config.yaml
positions: "rope"
weight_decay: 0.027
final_lr_fraction: 0.05
Each number is 200 + 40 x the weight over its row's rms, rounded and kept within 0 to 999. Layers, rows and columns count from 0. The size before them is the row's rms in percent of the matrix's.

# layer 2 MLP up, 704x256, rms 0.242, rows 280-284, columns 0-255
094,180,199,184,169,221,149,230,177,160,187,158,254,221,231,212,236,190,155,153,175,269,198,164,191,142,161,187,186,187,152,160,171,163,235,75,108,204,187,212,191,312,246,217,172,172,245,257,180,249,196,216,129,186,218,182,223,229,184,134,229,231,208,231,250,190,255,230,213,209,162,244,236,252,196,181,175,208,244,167,166,200,244,194,255,167,230,235,255,160,252,264,253,195,250,237,155,195,215,195,166,173,167,165,100,161,154,196,238,207,187,200,115,120,171,192,233,124,193,235,209,172,134,258,172,287,155,55,195,201,127,201,258,229,183,227,273,195,159,146,176,232,214,218,274,173,174,192,198,216,218,168,185,133,174,197,183,217,175,228,210,187,204,245,183,221,264,225,274,174,168,250,264,169,254,192,249,217,153,268,201,212,189,158,227,218,221,214,159,185,176,188,222,230,216,179,226,235,241,195,242,187,218,172,194,145,194,245,265,203,209,238,171,249,206,231,190,244,244,218,229,181,261,194,155,232,151,163,228,200,88,239,206,237,216,214,268,202,233,225,180,227,126,215,248,199,246,226,131,198,164,117,206,287,190,181,219
105,239,171,149,178,226,153,230,208,278,214,199,242,148,175,208,223,231,169,189,255,100,220,243,156,170,212,156,269,179,175,173,254,179,199,180,151,102,193,244,171,297,157,224,173,188,193,248,157,218,138,174,286,206,208,158,156,277,205,190,190,197,172,162,191,188,189,180,157,167,273,134,99,231,202,198,209,205,162,204,229,183,288,254,198,131,160,203,115,214,228,148,188,232,248,179,254,235,228,227,209,187,185,196,182,142,139,203,214,223,166,250,223,207,242,193,130,147,148,203,227,129,184,187,221,195,188,254,208,198,220,145,195,261,174,137,236,168,235,257,250,168,207,170,110,179,180,240,179,180,218,232,209,210,231,231,153,208,150,259,220,158,209,147,150,223,178,191,200,183,255,225,165,154,227,205,218,171,261,276,220,284,268,150,169,202,265,244,264,236,197,217,180,173,203,187,278,171,295,188,266,196,303,295,209,183,225,166,191,141,265,169,235,183,217,267,239,197,198,177,258,211,213,200,193,173,199,172,181,162,242,185,196,168,225,191,181,168,216,244,149,165,237,181,187,218,212,253,216,233,124,215,275,226,170,184,222
098,226,202,194,234,265,178,169,221,266,241,162,237,213,209,220,186,222,204,169,177,169,209,160,199,237,190,216,196,234,254,260,270,152,169,199,208,186,254,239,256,154,192,220,249,249,155,159,258,249,237,176,189,246,214,105,243,252,206,179,210,139,208,248,254,208,222,197,169,156,199,209,227,151,254,194,229,220,213,181,256,304,178,165,174,292,244,170,215,231,198,173,189,166,163,191,259,190,279,226,162,125,226,210,227,176,227,203,195,256,194,185,177,227,204,167,212,203,217,121,226,252,221,151,187,233,183,198,177,208,154,184,145,227,222,207,169,220,244,175,136,239,227,194,161,209,230,215,201,131,231,203,192,158,242,311,188,166,172,206,153,217,259,168,198,172,177,204,199,200,252,182,219,164,240,217,203,173,136,197,174,245,174,237,139,201,222,191,238,205,250,212,187,218,159,291,177,176,179,287,191,216,171,237,174,203,259,214,173,216,188,278,156,243,232,135,250,132,135,238,62,178,160,148,47,216,211,191,224,177,192,240,173,139,195,218,267,294,226,151,222,182,183,220,220,119,220,211,200,254,216,226,201,184,238,151,310
087,219,140,182,134,218,232,216,161,242,132,190,262,291,274,188,130,172,151,203,233,166,180,205,204,183,218,164,209,199,130,169,171,211,207,195,244,209,133,103,224,202,208,141,161,282,198,166,191,214,111,234,185,243,177,154,161,202,215,182,200,149,172,193,209,203,215,135,206,219,151,217,179,172,237,210,168,178,211,239,208,226,175,213,165,174,112,264,240,180,182,238,204,205,194,196,194,192,140,220,253,140,214,236,241,175,167,109,211,142,220,219,217,178,255,137,175,211,251,222,196,243,192,126,140,218,140,138,237,188,177,221,175,242,203,218,185,185,185,173,176,144,214,141,227,187,246,280,202,286,228,206,221,198,161,223,186,170,309,255,216,184,204,134,129,178,175,124,190,236,239,167,183,158,199,204,225,249,219,138,229,219,245,248,241,183,148,155,145,123,240,203,195,202,237,180,199,147,198,163,271,150,183,186,208,190,249,217,174,197,156,141,168,172,230,165,168,259,292,219,199,147,260,222,205,102,181,175,237,205,294,211,239,167,207,207,259,175,134,142,247,178,206,183,232,243,156,161,138,128,212,167,205,240,198,121,171
104,163,261,162,199,179,138,173,218,157,260,220,198,231,223,208,227,189,148,229,239,141,197,195,198,205,117,212,269,158,245,219,253,244,180,198,208,128,265,139,235,190,199,204,200,253,158,171,141,140,165,197,140,199,177,210,124,177,130,183,240,179,162,176,271,235,217,216,125,225,254,178,257,164,143,182,209,169,271,282,215,195,159,173,201,241,201,187,244,200,224,214,228,273,205,152,171,177,183,234,268,234,177,194,207,180,170,199,174,187,161,214,180,224,212,168,288,158,149,206,245,177,214,209,123,274,214,210,147,237,192,193,231,226,167,151,176,232,130,227,232,227,224,243,206,294,256,204,239,222,281,298,159,257,146,215,254,234,221,198,199,241,218,160,171,191,151,167,178,195,248,210,161,242,168,181,255,195,178,166,212,193,235,195,236,270,256,193,214,147,180,253,185,201,211,185,142,167,246,148,180,228,160,143,185,203,245,252,217,190,255,154,229,212,209,159,197,165,303,229,155,162,182,217,189,222,167,238,179,310,233,210,124,207,217,180,198,202,202,151,108,253,167,228,107,229,245,235,236,209,266,243,292,242,225,208,216
# layer 2 MLP down (transposed), 704x256, rms 0.222, rows 280-283, columns 0-255
100,185,188,201,259,153,158,231,96,161,183,206,166,200,188,188,194,147,179,181,213,194,183,223,192,222,248,198,244,237,211,161,211,155,123,246,201,148,256,156,259,192,162,161,257,145,250,162,176,193,179,251,238,188,204,273,216,197,143,171,284,192,173,183,174,158,196,226,198,184,184,133,251,305,217,180,189,199,144,165,189,258,174,187,228,192,224,216,151,175,242,247,201,190,191,151,198,235,220,199,259,136,272,191,197,209,165,252,224,177,240,227,213,225,169,186,192,167,131,220,215,214,173,233,287,258,156,160,201,150,218,150,189,212,176,150,206,164,231,210,127,183,273,155,176,134,171,187,158,269,145,246,196,165,185,228,236,217,199,240,169,208,160,146,267,223,263,269,96,176,223,200,193,256,145,178,188,259,248,188,154,141,207,187,182,256,174,235,148,143,198,291,156,182,216,219,194,197,250,185,189,239,258,307,151,183,217,136,226,258,154,182,208,164,234,122,177,189,157,127,166,229,246,259,236,154,159,233,213,184,241,256,230,236,245,163,209,258,227,224,206,145,188,239,234,239,192,219,252,120,160,213,176,135,241,162,250
100,160,242,220,192,239,172,257,145,201,202,213,133,242,165,156,166,269,96,164,130,289,267,198,214,232,177,154,254,178,164,243,227,160,196,122,147,273,202,223,187,145,268,205,193,224,234,93,237,278,286,185,166,183,232,218,309,149,178,278,198,157,228,283,223,219,239,209,155,260,161,189,160,175,199,242,247,295,271,182,183,214,203,207,220,235,158,189,208,221,210,241,226,193,199,112,186,246,225,141,201,148,258,232,133,147,301,198,182,200,246,192,156,184,230,152,191,161,255,142,232,179,252,200,259,179,154,187,207,144,160,177,175,211,233,230,202,173,214,180,201,201,129,259,179,260,216,243,180,215,148,190,163,209,235,244,190,176,243,226,204,232,194,239,200,177,218,250,218,225,238,180,236,241,158,160,227,161,131,189,241,168,133,168,190,156,155,170,193,150,171,206,174,159,254,227,175,165,197,314,241,163,230,182,230,247,276,235,186,165,197,222,239,177,180,198,209,196,172,217,196,245,168,223,159,200,197,234,218,258,152,204,167,161,168,216,161,215,275,215,207,191,218,209,257,211,200,137,223,159,166,218,185,172,222,182,187
093,203,187,215,198,210,199,240,204,249,244,151,157,217,202,196,249,252,144,253,301,188,247,193,212,250,252,147,145,245,229,245,218,266,148,161,201,272,199,175,207,203,160,175,253,123,215,196,187,226,187,262,210,211,174,227,145,232,228,170,203,185,209,161,258,161,238,206,195,200,174,170,178,159,276,192,102,162,250,188,252,179,185,214,232,184,155,246,143,197,150,209,187,208,159,203,221,181,183,180,211,165,221,184,242,194,166,160,214,176,185,140,267,269,174,210,250,159,151,189,225,226,236,191,161,183,206,161,150,215,221,222,208,274,247,184,245,208,183,153,188,166,270,168,187,166,182,185,215,138,198,191,201,160,188,255,192,238,165,236,114,217,225,154,201,98,159,329,198,108,213,219,89,210,211,147,304,181,205,187,178,268,273,175,118,192,260,196,201,200,188,310,247,141,163,175,171,169,172,272,200,198,196,237,214,192,197,205,208,170,206,212,173,211,248,250,204,173,173,206,238,200,194,215,184,113,215,118,255,194,195,201,248,151,253,182,232,249,197,256,311,181,248,168,219,148,216,176,206,244,271,202,209,228,227,158,204
098,281,182,178,121,196,184,238,209,211,194,172,171,157,110,214,120,236,229,197,222,216,157,253,167,162,223,231,170,198,171,155,255,235,197,221,246,175,256,190,211,143,166,172,267,201,170,193,193,195,189,134,89,231,221,191,210,202,191,143,242,224,220,226,213,190,236,222,154,82,183,184,188,210,170,226,239,193,201,147,241,183,172,237,163,177,207,203,200,213,147,219,277,138,202,201,224,297,228,217,210,214,181,239,175,202,224,191,198,205,186,179,181,93,199,168,239,177,175,188,269,291,182,191,239,173,229,173,216,171,225,173,239,261,238,155,235,200,258,303,77,100,221,166,217,209,206,167,284,186,224,179,184,146,253,203,236,226,145,141,194,231,238,144,234,259,159,176,189,209,247,110,231,192,217,157,211,247,163,274,148,169,210,105,189,247,164,205,225,187,177,224,216,192,170,228,146,234,241,226,218,228,200,111,155,158,176,233,146,225,182,225,223,226,225,159,251,190,230,220,223,217,143,188,186,260,171,196,210,124,228,162,182,149,122,242,174,281,222,180,201,225,146,197,186,172,244,277,251,249,206,190,200,175,234,223,218
# layer 2 MLP gate, 704x256, rms 0.233, rows 281-284, columns 0-255
104,242,194,229,169,204,212,221,199,228,236,217,150,206,198,225,172,228,204,228,193,227,186,190,200,148,221,182,246,258,212,210,145,174,230,178,175,228,164,113,199,208,172,166,190,259,219,105,222,244,248,209,146,199,230,226,220,199,220,242,202,255,205,211,253,209,272,258,202,197,219,233,223,201,183,240,263,240,268,182,164,199,212,211,202,219,226,176,115,145,125,212,267,183,255,174,187,260,208,205,169,165,232,227,183,122,264,229,242,152,230,198,229,236,176,193,192,163,195,190,241,79,306,209,229,187,273,190,137,170,142,167,212,176,275,193,218,154,199,164,184,193,238,245,209,263,141,235,128,216,199,240,191,211,287,223,214,187,147,154,172,165,240,215,210,184,176,206,219,195,284,129,207,206,144,175,217,170,178,255,265,78,183,182,159,240,138,243,198,187,178,218,130,191,253,123,259,156,236,198,253,209,203,191,257,183,247,295,131,193,184,251,234,262,184,240,127,171,264,223,166,212,209,237,179,177,205,158,179,228,177,147,209,204,266,239,166,272,104,161,198,176,286,144,238,183,206,209,221,179,182,215,186,213,122,183,192
103,163,218,197,212,290,165,216,191,132,306,204,175,247,151,217,203,133,214,242,175,130,224,162,223,152,212,152,136,238,203,167,283,191,285,236,204,168,159,148,168,254,206,209,175,175,200,209,217,204,220,204,160,219,197,204,185,192,174,177,197,177,127,221,279,152,228,196,222,241,161,173,215,193,209,193,218,246,193,189,187,247,260,193,315,227,216,268,202,212,126,223,145,190,235,152,157,167,207,130,177,201,203,187,266,176,206,240,138,163,190,206,118,222,260,160,175,217,188,207,217,186,139,263,122,235,135,172,198,132,179,209,133,208,180,169,230,202,222,180,179,268,216,163,187,216,235,174,173,210,190,233,130,227,250,252,215,183,232,148,246,218,198,153,142,217,124,171,200,202,110,147,241,231,217,236,193,120,232,179,288,128,131,178,202,166,151,190,197,180,180,127,168,190,241,202,190,175,197,220,149,140,146,196,178,231,157,195,168,181,285,202,235,150,264,179,257,177,202,247,136,186,217,173,184,189,218,170,241,136,202,203,203,261,171,228,253,224,237,206,180,204,329,215,207,142,141,269,190,237,153,234,193,237,208,227,236
092,210,252,265,144,107,189,177,200,139,228,207,169,237,154,241,215,219,193,215,174,264,225,206,263,197,157,227,157,185,149,197,242,180,232,266,265,224,269,244,156,207,174,203,228,196,231,203,266,180,228,217,188,241,250,265,246,176,189,138,215,247,214,224,194,182,181,252,181,146,203,247,232,243,319,241,182,227,220,166,216,202,199,206,260,205,225,189,182,146,154,196,274,154,232,127,213,185,243,182,245,180,160,223,136,129,200,207,91,198,185,187,227,215,210,209,190,242,207,211,247,248,210,243,219,156,149,271,212,212,209,208,147,219,201,223,253,158,211,210,170,233,139,204,249,257,184,189,275,189,235,212,199,205,244,208,163,233,213,185,178,257,238,147,202,276,242,244,254,219,216,230,169,208,157,222,138,160,226,250,187,188,266,115,155,205,237,222,285,173,184,195,254,196,171,212,147,315,225,166,195,290,213,230,224,290,168,211,146,251,173,164,159,132,163,254,219,181,219,252,215,212,124,100,165,196,155,208,172,226,179,173,134,193,181,220,174,213,231,227,226,142,117,196,142,205,215,220,241,265,237,135,216,216,239,186,173
104,181,209,227,96,190,142,255,199,196,149,199,218,257,179,199,154,206,177,202,177,183,197,165,224,194,145,154,145,228,161,184,151,127,268,163,188,215,198,191,132,258,237,180,221,153,195,195,210,243,141,245,199,218,258,203,180,171,247,162,183,232,172,248,261,192,243,163,295,223,222,257,236,109,293,240,242,209,176,167,136,201,255,258,149,153,227,238,201,215,241,185,179,206,226,208,175,168,180,216,162,189,190,189,260,258,157,246,249,144,139,190,168,250,267,182,236,163,231,186,167,187,212,267,185,210,292,195,171,264,242,127,116,212,192,210,197,273,184,163,188,241,159,242,190,245,225,201,170,244,252,182,185,224,138,253,208,304,185,163,220,197,253,238,253,252,171,222,202,263,201,183,176,144,240,164,255,172,203,209,243,203,198,140,245,241,202,225,216,182,199,215,223,215,152,193,191,221,204,217,210,181,211,184,162,191,299,192,242,170,281,153,230,157,264,185,189,206,207,172,157,215,164,229,188,187,132,193,130,154,115,175,212,195,248,282,156,188,258,244,254,253,226,282,185,269,175,230,211,183,192,162,172,167,123,156,172